Weights of a small GPT-style language model, trained from scratch on English Wikipedia: no biases in attention or MLP, 145M tokens.
Each number is 128 + 32 x the weight over the matrix's rms, rounded and kept within 0 to 255. Layers, rows and columns count from 0. Numbers have three digits each.

# o: layer 5 attention output (transposed), 256x256, rms 0.17, rows 160-191,223-255, columns 224-255
# v: layer 5 attention value, 128x256, rms 0.138, rows 96-127, columns 224-255
# gate: layer 5 MLP gate, 704x256, rms 0.144, rows 0-23, columns 224-255
# up: layer 5 MLP up, 704x256, rms 0.146, rows 0-23, columns 224-255
# down: layer 5 MLP down (transposed), 704x256, rms 0.133, rows 0-22, columns 224-255
o223:108100159152104078164129064112125134082158092129115156141105196081156140146094120146088121115135
v96:137117212156125152085143156081128151147099138065071172079128063122100142113122127190155119107118
o160:188137098072137131116146121130050206142099066144114071130154082109120094144161184164117113108167
o224:131176176126121125117119113148151070130124160065095151124064202129099101134155097111176102150159
v97:145146137149056127088090130130151123134175084086092126153178108200056136038113053129140117133108
o161:166107134126127088117112116137086106134151083125214127101179141103170091109118126159159127108094
o225:124123089124112156154163142130154048123128092140133110131127146129096148107127107047132184159126
v98:104166109108084162148191096138098170154156102136140108172146095089162131157164122093147162147157
o162:130179111098143144136096069183154111099155200156110068133175162088115129125174166120141128110126
o226:114122118127071155123145174109103106130085086101225178143147089172147099108095126161114156088116
v99:159143144128148158073137138127157140135074070165064158203110099076137162144145128113104131104112
o163:098113158062159090225089116189167153133134114131073160097144209160079139165134224200118121095135
o227:182127087135073168131149141125060147084130137169126084170115127105135159096090124128153130175106
v100:128102106125134096157129150167157128107147151135163183082144170222071160155116060165139087128178
o164:068126138220175105157210153191179142154131112113106143207127136137134194141170075106117128099139
o228:138107133126105179162057137109064114112079118147128135128148117134105056104090153150149124151116
v101:132145146165106083080126136123084150101202058148171093082087107124117170078106147125128146108110
o165:096139138176126123134104174140196189133136071140196150140184094101103142123120130076135096116108
o229:169115134097071088147114124142173075127187193104095105149107116115134125126161119098119106172151
v102:172161132126033177069122137140135171098111102161095138106139097124126130091138125134131140149099
o166:173147144095120124184094165152122072140193137143125085138099137119183129122129171112125104137107
o230:088089114160182129070129138155132159144125078103135198090142158150084095156167115114198102109112
v103:111109128163114136122141083114186137108103140127095117106097094056131117085111177122139130115129
o167:072135106145156160098142094092125199101148131112124151119137121113143143140118188110118125128110
o231:204139148120106143132121155149095098130109155128158156205147146115100100125139155129161248063122
v104:093090148117071130141109055072202115047153125174125145128117161152124131149076124151133050148128
o168:117058087104132098100138144164098073166118082163135146134113136086215154102078110131058161153099
o232:177192116092136133161125089122150172105124168140172114092129152155119112129109135097121121084076
v105:159161123102159090145094126169156145109086102092088155172127147163109127149095113136073102126070
o169:117146082192102123107157088132185142114153098114053061140090136124151160160140146128147085128096
o233:121109128114149113088108151121155132147059149082191103127127112134177132099126087093134114106130
v106:071073124116152132122109110163210109127091130159151091124132080138102111158081165171154114113147
o170:158109119121104187113121212123123138136132098161103134120124187071085088128106106154127086132133
o234:133138102140131174170136138135143077099154169130145121119213155155110196136210061046108202216130
v107:176116119108146177110166153130093129093125137111110117044121097157069219135164144090091119093176
o171:104149118148097115079115151131119144115075172132143094212082123143117080121135081092086124189126
o235:133171131126148129165105117152173134139155141132153160168149163099060117121109098160164119156098
v108:109084097080136098122131083137158114130157094089061144134151116140177061088183142153111112114099
o172:160141110127160135140112113122121137100148135101110160094094127142190116126167128156096119134179
o236:102156124180164138096142136112093069129156205132154149122185158107085226131100094101181197124126
v109:092129157140057144129075158160095116103160143174194117108101137137139093131130065193069092123135
o173:131182110109117176117147154116126109124122162133168160130155181103196123178126182142176129128118
o237:116132111144145138097068174178130123115100074077105074136160099145052156151150143126146104104113
v110:197202131068125147145119099087121154124157123089119193157136112117153108063142130072110080178094
o174:160087154123171112048078174109066094114117085092162073128084089124152103147140085112087129121148
o238:132089089131135090130177114154129200091093118160140124095112191133169103102150157130098103128146
v111:174115122116073117078137104112115172163106107114074112080170127166189179103107208188144118111211
o175:121115146100149127173119093103128120142142150094080119127159148166085104123161119167144151188088
o239:092155137144122186136119143147067124114144138141114129091130158109105146149056125174152076112136
v112:119132061162107114136139175145166145110113095087185206158148105112138138109123122061160142162153
o176:144109138131204213096075129120167103147113153167097099154074203153142065123107133102090123129088
o240:141139150073105079153132147106067133120108138124171149137174100166103127091157137125144159066089
v113:092116185176133079187082140111129107114146122119118127149156134129177136120139095182133147186158
o177:126126115152132133133146133153132113169165152134148173127135134168136149194077093105113154172122
o241:118108154095081151137134106128122140115148057188107069081086118127081153112170117141174100120158
v114:139110090072156138134121103118154116102132123121064096134140088143155122153041115148120105094154
o178:056084102090219112133154151077140097065128095120155112133121155133123094139131151146114133204190
o242:100117127182142114068072133134171169117119132147156104151120127097158122098139121160125130097121
v115:165186163096109136087123148112147115122124149099154149131132166168109164085171177099127091111102
o179:135087167120141094107167113146101161156140122081124102199124139150118091106157103077121115117104
o243:133160059154180151148067172114098089122131068120152125073145135121116199158120131190064176130132
v116:154143083057126109138137087152081135119136107113170108142110153164123119123079096160071148118066
o180:092121155201112107148216118104130172145118077128182124163150153124154084063149139120110156109142
o244:079154084079108133144092143127079128124092182142095150122136085111089139153129140092158105100165
v117:113077187143157056163116129157100136149100160149160108074117098164119120085171148053106109177152
o181:129135198129121148177130199127238105193100175168156124124146196109149143139117084122125137117057
o245:032094077107117143150098107060090169163155105069135175121104118116120147161149085116144118158145
v118:150112132126074110109158048163171177137170129089085151092158073151124166077160142136125089158187
o182:144057111128180180146139146181193127171153102138132092117131117153114133118116162102148180193141
o246:174113185119101150113169099066073130144075099162123148125081156133098134156098116153125018134131
v119:145112139179142191138092114155075154126130100130177058056185135100127115196177163098128170179143
o183:111101149161079114110057109160122113130147128178121093141142087169139097089124061041113059120114
o247:114110139096088134166169075110109123117122129101133143107088144126121148216109126180124112138131
v120:136103095080091076156149150163120168137056218138136106167051105192137142097127152121170140162107
o184:141103189105139115140089101089128122136145182155115137113019164085143123226089118073159166206146
o248:096196102105101124155107129144125047161129119133111183185167102158148131120160148146200132084125
v121:144106079126142121118146138153133146156197094147096104165122129121121172105124113126116134148130
o185:133140116128135134156101135126125130150086138066134117071128109148124117153115115216167152118141
o249:140091101175098118154139142123188120104158142178116149140158135116130111112132103167074115129119
v122:139054077137088129154120094149073239157124124136133106152077149110108092162099206130065191189162
o186:099198115137109211149199080061090156081208117070092127121129126120170128182110145138048167093170
o250:118087126103126145122144141189140071144141102192130083128143102146119140103139120051209121146163
v123:136110064075190142095113128125204128084080139104159158152228152053139112151172073125133192116149
o187:147107127124074155121210168096105135118090227175121180068125130145165147153154090055238145124110
o251:136123099151128129086143115124118170128146084129139142096177125126105151136124112135091102059120
v124:142098134129126141085146158158110094104082143153095096113146123124198117128049152161123169123088
o188:083181129160194123150142138134107131138147145220108106142155110108094066103199153137137066130113
o252:148173135145098120108114128152163124132111114054140125108132120147189156153081156129129125086135
v125:168116094110144117184145165188131106198136131123059087151156094207114065065146072134117070131125
o189:063154116142142133159170146138154130075136165146149070124166126142105101139113163226160196158118
o253:127089091147130086118130120097144120136132105129150131132112155088150181136157148134105149129108
v126:155184107146122125137101118142112177105166143076148115129112106179070191090118132102119117140114
o190:075115132132062098108143165135103087088079110109179083191136121173122112102084125152136091106156
o254:138153092096100114096138106152173051132157124096142145124154121127172139168186083182084135088134
v127:097108209154126097091091108142145122142132155125100133168117172128164118137080146148154120100165
o191:130112051068154129095153100145089115122135122128106108092135101131136138096078137175118085154109
o255:176124102152212138163115106119084120154128166114113113164084129108123105163121165068118132135136
gate0:139089120099128105107108124132143145135147163186129085126149123137110110171160087179156088093141
up0:127124120164152145145140136112143175146098176183080120107139121131123143099110133227114181114094
down0:164177155135104177125091134124174142144176160076173138153119121164155098138118137157165230145099
gate1:133122165189210132154123130146148116202155099093166146090126120109153084106074092184105107141147
up1:137088130137151071099128124115128153173143121174101158135098159167176168102136143116124122090158
down1:085150142117085131134157178089106115118196085105113099082123117122116118160161097137083138155133
gate2:063158153068111208104088062079154152110053081127158102117155131090139134148105105149162142088128
up2:153158170071129110126119124091130114167055069126098082149128150124098154107147154119114124148157
down2:214139115040163186163164124126205140095196122131053094092122130181137123130121088098120121138129
gate3:143160127141180155143152152102150108088176156126085147136087131140169124104185122126175119119111
up3:068178168147219142145148142077155066084180113109119095149122105120128115131184087115174092116106
down3:196114103143154171103147160095166062127094144075118124095118131166173112170117183134170142170126
gate4:132107143188126104132165137111136177111129100128111109161119190200101104064130108165126141123156
up4:128161089154178074135084117080134059179089095132090148125127067112159146116125065139221109128121
down4:164174149180152070135135151135093089128146067119184114104112121141138134132091121157192129127155
gate5:151128147086121112098143174147126137136133132145113114130126090099132128145114168135148100072121
up5:094174152125156127152121132114119079077157147187117167176137165196119146131164102155143160109180
down5:161105127140131160116138119159160100124158116130104112144091118117143080123118103137055087141125
gate6:130126107184099108164146097129117136128136073104151059101179092130124138127090128100120133091145
up6:147111102131126108126159125130146120114158151103139118104166206137139062130114169126063174142111
down6:136167152142057111112119104112175110111177153152067140118118085103120120104079126100117170105095
gate7:122158092148137139134207053176189108073204146135152164156079146141092101195095157128104145076202
up7:196131152136131091133075131087072128151090128076094146148112138122096174108138086103157202098061
down7:119109161093116117142174137077160119141187160113147139151192125180096145079161107117160186141133
gate8:129145118085137121069088189120132149106125102123114167150173162091096123094096170155138126105101
up8:153092154123105132160144076178121150118130091101077119123148168159148113149153197135126200163144
down8:080084151126151164093187172144165119146142100146146148062175166105109100160142147162090065133176
gate9:108138094147133203166147101178126121148128126182162088107040110118124141181167150150125136111187
up9:181084107110149089066127144139149134140136083194083165155127129095127174157121146021126093139143
down9:120119127178127094095101086046149122117129102146114148141137168164111151112145218154115118132115
gate10:057136158126160088129124127144071130148108161117120163142153133137100134131146092091148098158122
up10:163100139154184139086114165181099167152151096153123088106147179135144114085109179076156128123138
down10:124130165149164160106084137168147148145173114121114081160161152137115105135112115121112121123200
gate11:164098199105139080156151155166109100131143192126107089203149099121158183129137106187108153122079
up11:153108158111114116097137119117155172124091121186103079097088134082102115083151114123102130102124
down11:135148153125126105110132076123124125149112155151070193180191180178166149166146183115121122097127
gate12:122156135144119184128153167111084070100122121113109110174162174175150151119132165134117113140111
up12:165120094123137075112102150166134166143125141137202212115130136106175123139125118077079192129101
down12:161162104153093113111114098127161111121143187168129132139155118123132098103142121126057151141154
gate13:094159123160089210164092120137200173093121144082046130070200110137144164055128106150104077087157
up13:134143089162154157095147126076122146159221139151143095122133169155100144134112178135102165174105
down13:148115117121043080106118126104108143222090129086123123099124138186177148173175073100153159164100
gate14:102149072149127162113094167119107063090119155071164121089120194132126099075125128170113115171122
up14:205124130134131067132169112148168177165081116163139201193099145129141125178153128074143132130129
down14:192104131144171117135103129157159059076126137108108133106140170070090101140161181106162139106110
gate15:122084061118109137139139122128155109068100163126145155124071142158061152092126126121151116094112
up15:132146100125117127127068135120182176086149159191102147172126219137115132091073162103122116157121
down15:128142165147130092146123106152173140109143176134116139164112110132120160185131065118056122083149
gate16:148014159137112148166164125133167150143163155132148118159107119146143101104146109100161134109135
up16:139173115099145110118095115154066110115100132131109123102134129153135171167172209140150117097156
down16:121135108128109187121070112089108163155135090122121128111062146106170115127090155128134153127111
gate17:149141149134116159126105107110132097140123090082107107121183157099155124068154152085138121162138
up17:111167109141137110160098111156114112124135114152123149107085097087138151136178134094159130144140
down17:203109171150164074095091158164146108167158119154149162145138144117139121129141151101177152125131
gate18:145077108102135156126104133101104145149117177094125130123106168157170129088162145093149112137136
up18:120093116194121104145100091149190162151047151111114132103081190109127096086170112104146106135146
down18:120080174081099176086172144114176144149170152179094162122088058100166155164101154136143212119121
gate19:119170109159096102169127063111112106076141157137117096142134146104093157113144177131083113122073
up19:140178088133177092123116152104110142110122138091129155118087131118108121152078148112115162159105
down19:130077154123117193144126173183187102129105146209169130103167178122105083096098113108090107123101
gate20:139109180090181122095109092174063158142120099186131127100132103133172111121141119191105098120090
up20:159163113122084120140165168092185156078150134134098063195124146107139171127147113117119128131116
down20:167100138143092161129087109120125149117102109120156127159141152127109169137142107201140073116170
gate21:110146138100173164130155130082111128143107058135142107127101157112162154160103125126149084192123
up21:179110095147081131071118130150147150138067132114099191204163122114181140145091128114083108088172
down21:139152145115163140137081145107160174074137037041158163142152109106094144166158151170084160117106
gate22:127076096151157159168179118122143216150083112156145135131104179122152061090197128111124099094147
up22:146126116070099117138174141145110096140118080118147182072158142125202121131169123105174116051162
down22:146086079119104125155172150164141061161127143086153116181093152083167169145181103117168127080193
gate23:159159107170095030119124098097141115131119132174151064130174118120157131126117159131083127080172
up23:156119100166084089161111139075114147122079088142145107122173126114140172128102135184121150078154